config = dict(
    head_dim=32,
    init='normal',
    init_std_up=0.051,
    weight_decay=0.08,
    grad_clip=2.0,
    schedule='wsd',
)
Each number is 500 + 25 x the weight over its row's rms, rounded and kept within 0 to 999. Layers, rows and columns count from 0. Numbers have three digits each. The size before them is the row's rms in percent of the matrix's.

# layer 10 MLP down, 96x384, rms 0.188, rows 0-95, columns 320-383
097:511523508463495482492500496509474505508515480479527527495449502506544515520497451521502488474514493501473480507493509477469515493561510496476473562502507547492523530525529502499523446511513454
141:499493472496481524540551508490502450528499516520503514548515497487503531482487495516532513529520501516536499519510530493492494507491486489487491511533502495517464509458498491477523531548494520
101:534535504460487511498478484547505487480561475446474502471478501507505481478491455488503522530520505475510504493467516473500521483504483501478511488505513461523512514483516520510533514521475501
103:475460509504506501455449476497495485511463469535484489506469472461508515496465465522486492504497514463503477510495530486442509513492516482481479517532514525524498495526487524460529516496501553
100:478537572496477505449498508540519515479492450502476497467521455527503509482526482519511491484514471519521551482475459487518478480474509501441500523482504483537510519523486509479501567474555523
110:474525530505505527465531497508499520532546515511497514496505476501505500501528521497501537476492507474514482516500510542494523473482485487521543542507499541507501501453494484538441540536453488
095:499487505530515526499522522480486553480477468528503518487513480510520533500500500553546548523502538524491503490514546515543514514494525475530467556527507493452536470527500554508534500532520498
101:474517521493475489477512496509471505494445516510482501529526541515459513493508547500506501499530499568491501466517487493526450521494511480523459527506469500505527512499524473494496522505497538
099:486518520493496489500510513535494490516484518500496490483500496515512561485508513490562479530471444416515499513467503532551561528495505471493521506483501501481520494485477535532438507485530596
095:544453484515476498494497509509476505485491523465468490517511493501522493561510497502471515460528522461477489494527509452534534469532492523544515500494500508522493496535476499440486436486524464
095:474488488480492492466516512502472476498510478477520449558467516491523537515504561496514490486488502552511492512482515482510529502507502514523488488519474455506473506461511519479519516510497479
109:493483496512515535487459537504485532501505518495487538547517484524476477506437469523503504518498480465540493500510469498525480476485522498568492492514465545483469461510464515536496473567482522
097:484513492470540481506472501527505508514466508466525511510505497452492496504525513466505488494496519470520488551474458533461555505512484503546521544519514516488490517540452455468512532453450481
097:540486500469516499504518510492440494525526501499508528526511493512499475516454502504475502540520553471502518469497548501497494471501504519501533534481562450467529534518516502455505465540508506
108:481507502533459489530496479534496499519508506443510485527494470553521509483495508544524534475506520487537446519486479494500417534539432523470466467474493480515488509497496508493476515488558531
095:552480505532520507507551516513488479473501512513510463498476495525517498532533531472495547526453510496547470521475531512482474498500521463496494496494505469540511501496537474519494554437533522
100:531510479464498421477472477503488514514546465509506480496494527495509499497560481492501477502485526533466526479461488480472503518497522498446497483482525516523548500499484560514466534457501514
099:485505462506475464484459496522484531479475498515465484497502505502493473511526508545496515468487486451496527479512498518468531491495488440487530522509453559467502525508416524521564547519503493
160:504522498495516453508464480529514579535492522479537513480498511521490511518488519494464487511537477491512480509506474533486496517503488455491544485454510542495520496526508495503509478471512477
094:497498506537473487508466523506488498495456527489499545503505485499513527461527489516517457490510511523522511498442516501500469487509453484514521473499487532486505465559501513528527497504478506
103:482491461489497515504534504426492516453511494521518486475528485483487550526503475458447502524471502464458499511509507498447537472511501516527525527507532484516507485510499500495534489557522462
105:514513500511532467495571486529465529490481519481524498497436518493539491536499493509455481491505502487466506501567515496477483513510541508505500474490511522502484505509488417507447489544458517
101:476492466517520527508555465512492483498475486515516491468485522497526472524490489508528515521463478507484540488496521537549542515447494541472437495509526468489495482550487504478500538538530498
091:511511481499510481525539475504521468506535476492478531522493473490479479449511481434498497459535484528490512515500511491489495540514500524505549500496514465503550514512492550529483493450506460
099:508451498518525473496474491491519483497506470476482455493521483476519537505500537547511498544469489505493511527551460491481507512470515509550537497503519508472532484522580547468498451473473490
095:499524497494522562513513510515515497475497488480496512449496474491479510555462512502496475467540522548510495463493513498448511511514516520467505526481529504517471527482518494505494498481493469
104:496500524520508486462502516493518508475517546497514550484513464486507474498493533512477501508523526505497497433505509538492497491521512471498504471525517458490526549496510540503476540451505471
105:498509505484475517449472496494519496493495448537458502493504499491471527482512462463540476472546489499507477463459480506485481472462487486506528477471506494501511458506546524472497526525515488
095:533534497539506485502489445554502516486563450457483459477516491494524496527513485512453501471523525528486475481535498468535482521498483541529510510504473522503507504526413542486455462493510541
103:535500485488507475489503460503549527487514542467503513509483496477540527509474500519469502493497495470486505556584468517484535487470487480533479465497504510464526488536531531495460477513489477
090:512482510479470549548490498510553464493520503508538505484493516519482488504536465538505509480524519525510498493522483512456472498510468500514483504502478520556506522484495500492514513540499507
089:488468484500453505485490512518494520511494476513498511479494547485492581513509507505510457495476503510509505485490524513491487489539552518470524448499486485510509515495513501489512512537471514
098:489534511504497498510486514528458495548500469512486509481498509488514451496494521493511516477548494489509522536474467499518512479496496525532494431513476488492460454482523478498543476535455520
097:492503468501520473514501513462563507488466541497520494505514470498499454471487504482493504482504489502496493487517477493523557485468504492484518495495455530500508496521510437507501517478475503
094:543492515456539506555520492456494533501546485565513521490515509520478464520467494521519508513493461526494495451527465512500505512431483533503537490461525505467497533491535483515483503512541501
100:515510501472488487492492491476463506474497547486470530471474575509528509458474535481482506465497453508497483487485480426491452512547503497462473525499518494496469521454465513467469510487516504
095:496497523466505506497466504525522486495532521494510498522455515499495479496491504557524495483513517499518517489580467470507462508492472474534488490497457428512475478517493508504473468518494504
101:523499452483460535502514513518444492489517503515479525486524481478467487464483509512542474431492478498506499484481508482513539507526478467515495495503476456500554495534492468542521515527496483
094:528496500519511499502479481471502505492476516520476476503507469485508488486509499517522499483521507512523534482412519517535503451474525519511494495508477511484461503505459512459479466489520501
096:507510516499522501507500520490547517521531526480501447511528528500476480518484472480505515553504482499502513475503447473560455511538513522548508479498517496504465497488481468529513462528547517
100:482483475488488501480475489479532506450437473479480516521446473491481485496523503496503498515502505471454508505474525484491500513548509525504447484505498488504477505524501445488506467524530487
101:470515494518473518493530501482540466526511496520476507463507489496529476504518490482495454500503505504520499470506475516485515478448463506510537492476525574475467533476556485513507482461499467
136:488456513522512532495532505473481523459497481540465487560532483501472482508532519494493489491523525488490474464494478483518512486502488505496488473543483458497511473486498477494491510523478541
099:492486484525538503502486539500555516512449498470522497486515444521496460502505523465540525537460513542529461539485541511487506547515517531497450528509503517488496506500493452499491499443474526
102:516475520524492503481503494532505471479549505481501503518560492522481607464447491491498493522489509514480494470534448512554420482464527472519506481499475505455489537504522494495458498537519526
102:444503484509525505488530521476472484469479509504514532502532487512472502498486486532524488490546506522519496516472498568542495496514499474508480488490498531480522515506469518553516534461523505
094:538498468518495517487500514498533513505458483467497466487544500453510509547478484495540538550449468443511521496483513482496517512535447452483505462478496468516428482453522482497540526486500535
102:504516505483498524523459517455495472512508521498510519516508459499500464488450499537470504502481483525519451515520508490498503496494508501513579516493477517480468490481555501481519495473518520
090:515481462505501488470491467578474469500471507530510496533507545521472489522539495524494490462465519479501462513475517512466492494505547521496488502500499451504473518462558489478474486509532497
095:499522480504519501519509483435462499524497493473513508460510519508497524498473466529505481453492527506542514486486518507486488501513494483486507518476505491511542522533478476525553579447512493
096:523509499543494490517491514513490517473494491484530460466510489515494515533512537488528517521487481509536523533524465458533513525486471538521483504517541477502453462517471506475533457494485534
096:513487524459471518517517488464516500515493481501500506515513542514519537495495526484510517519458501496468498534508434511529468504501506500465506505486483472519509498518506469491481528524493439
098:535501493488526510520479538501489491566536481534521489515530529529413527502504458477511552470491508501526516504467495476473520510477481492458461482515468466512477507498509498529500530477476490
101:514497510475509512531459499458548514485498550536509505477491429445497502521548517509465495508503479527458492512482511529497495492493490492487516527521511559522470507499476504446484520473473503
096:492523508466468484511479538511507481485454504519507492501495539495518462524533455484496493550557517508493472536522504513501517507539520492512503505490529538568464494476492504515496476439498508
104:498480493478483528496485470515526433518525480502526491506518478482488497470516467515513465518525494487477461525473497488521499465506462485513483509480508485482477498501494507460468482494498489
095:487507541523500466487509500500516483505534500543500475521474494479486511477495492453523441462477495513529519493487495486492506490525504468481522503457503452492521511491535477525480485483478520
097:472545555500445535503513535456495532500454506486443493467486508484513478504498497525487485467475484489487485518500484467523525521512481488482471519486487524507492470480466497524514521521517470
105:503481473511494521509524522488540455508444516480529506530468521519505488498472535484487474502495509475551499505487522537460504479515518513501503495482546548494522516507527505533500536476473549
093:515518517475550509490465463495467502560524480483505473494495514533507461522531549500531515523493501542486527423455506498475481540472490508508507523489499454495522560487522499495500495501480500
101:482465504481474531485527457508518516454482469515479475504485522550455485534481553449444459492508497471486514526451501457501504482521471489532494506504501487511550514526521493493519515490518496
093:533473477497522529519549506507498469511518536465474530507474549515491517487505504510549541493500504491503499514481445483467513526541516510503516487507495526490520520511513464577514474560516520
101:495514490522513495515495532475482493493522517475497485481491538529542486503498507534465512481519495481493483520481496501500504503528508534521530526501469482486467551500491496495507523480471507
092:513493477503561468484512539506501498516532504490539543527503497510511478519553518486508514527486481510460489474527494516484497525531485532471477498536512518494524469521535492519518465457470483
096:508436526492485514474488508505499519517539469500477519478491488486497475495515464524483478563515424494489490502488534483524475513465485494481467501519485456469478508421538485476520510484541490
094:517487519489508517453503507481486485486504464506491505508511544471460516486458470514480471520512515441514515463593537503539488486492564508507496487508507451491523492521486546490532469529508452
097:491544430527446474471505510513507495515517469536506499530515495486510550545513495494484471517486541503474474493521499498518572468431531477531492522487481553467479485522447512477494466499475475
101:499478486521486497493508490537463508534534532507477516495520488554483506498509518499497505526527473535458522475512541507498505489470512508489521435488473564476517507485483505510476472519494534
096:494485494534476485499497495490498486484533516472518488457481482498499471469514509486485489479515517484477505520518496509515552519508478503450516529503521545564481457478518517496492477500519468
095:524479502513512481520504536485511468487527546474550495546481487521501456474465503524541511520517450509486518499524511509519491461457489497520509468473499499501512528467537529526537453504487491
095:519463532482485525510507471517495484440507485486494460516515479525479480484505514440509521475508556514466545478483517498506523483504519487526490554512499513564492488507442468516528491499540481
113:465483512536497498487510455473486511490484506522462469537565477504508517503468497528506493480487521521537486526446482516513464549504474528496461569523531524534491489504460503484466464516518473
113:470555521507495508496498499533516479486478491541473494509532484499517529493509500472499510487445508536507532518476454467530500481506518493517532507493477496513524465523526492504488528525487503
108:540476439487522524516521508519525511517504507498494530449491527482521475456528507514469543531503468527432520523530556473503454487479470516533523517484474476508531499461489450508487481471532501
093:475519507521487495549504534493503500503501488478510500509497503505487463550519518501461533520489506506496511486480497515482501526573467472506497558503542469495501507507542525531431484490499478
091:501505513527495502517498490522510536450488494517458477479490483531513471467512491494441476490495516487513491499477491489544507492470506505461476501517506574515513478506509494498490499517511491
100:470513513501509505472475535461510475491480525495498493554503513506491509508474465458494530521509497501501517520476517470463443484503541482499480483548502446524512514501493475468501554492495488
090:496529485503511482484497499513499535493559516495508482471507528490495566499567506495529516497481468503469550536480511520516505516477499505488523484508468508499496496407506557530505477490508496
104:513499518451476443504478499500554487530502489501535530532496489482509533466526490523463505485434531490469471504512522522451463552520504534487523464478473470503487464515482491521472492483498496
104:524494485494494546561511513462506483524480524517526487493476522461490495441462516484509484486492514489535468424548547443505535522489531518536518467512432468485460519484505490530517523518483489
096:487563532509500551511506519545512514464524515495447527519514516495486513548543477467494498508561522551565505533491509531487515514474488515538527508501514500518513502518536525473500468472509488
096:519531481538523486524481469518496501523508519530479516468520487492515448497502504494492504514516483456509535504491521512518507506498516496485490461502514459475525503515523518508475478510492516
094:496443541486491461502502523460461485520486491486499525541497522485514490477513489499496501468535488478479521500537529491494513505514507466485511492483504444439505516486492463480522451521483531
097:493527511507531456497525509524502498518465479526506525470501488472488506512508548501533479526469508523545495507504502521509517482456516446457489493493503463496517473518495536468497517468474549
090:505511494494494510467521464493541492542490535478493515485501496511511530528481541456525519480463492465476456474502509514475475497495473455530510500499550546497512460504509484454513474510502482
087:492520535473505486524535489511483462504471515499545506523481544490517475507491498492486526501481581494473480499500510526462537488576489480500486445502531474463547497470498493496565485425417494
091:450492489542524523506538476503491525502514475517499475536520482492528530482500469545524491473504483500499492516557448499501460472544555512527497496515492532469495505490537534563522487492496469
095:492512508484504469498456479487531520482507484494499520438512490523458446498503496495503517477454522496500496505530503542528479491484539512464511466516452494511498486475533504489538523518495491
104:508520504499477458498452511522495477513482461488502478467464474490535532503532467526519495490507473541589506523500508510464458531502499498471477516470454510471478488491562487488467547481519456
093:494533506457492496486479525525511529487506522485489493463493495481484501505475523500462492500458526474449506505496534514456537485502504517476517477492549505510521488561460490544466492547522473
098:490496482484509482526500491488455522474510508482462453506479500506534507450488491484489479474511445479493542551471512479512529491448537518477498519503501587526478457456448492542533484524512526
097:513452527502494476484498457521512530520460510556531545511491528468517474527509504440469497475509504530475519501514505498497532435504464519527521496495494497477528512468477483486457499548426522
087:515486486462514534484472459473451496523492449526502504529493516512489502432462479535488506543473478501485517492477480474504492491502476493497485456510527488528501504500488546496477490502520506
098:450478500514509485502489526508474504469504508503549484546453493487496487477468557492474481473515504503535505486512476545483467538498511512516474485529533506472485460526448529486484495459467468
095:524519493551478508522504493471483462498476508513489454481464474472510495497461476487518495527510497532486467493492505475496505463491531541451484505482472536518505499486461522477538541482535509
105:474474538473522493501496502447471517543505511548464515481465545504509530529537457499489526522513513492500514478521493484515480515480478509453467518531540509514480546510464504502492527474496495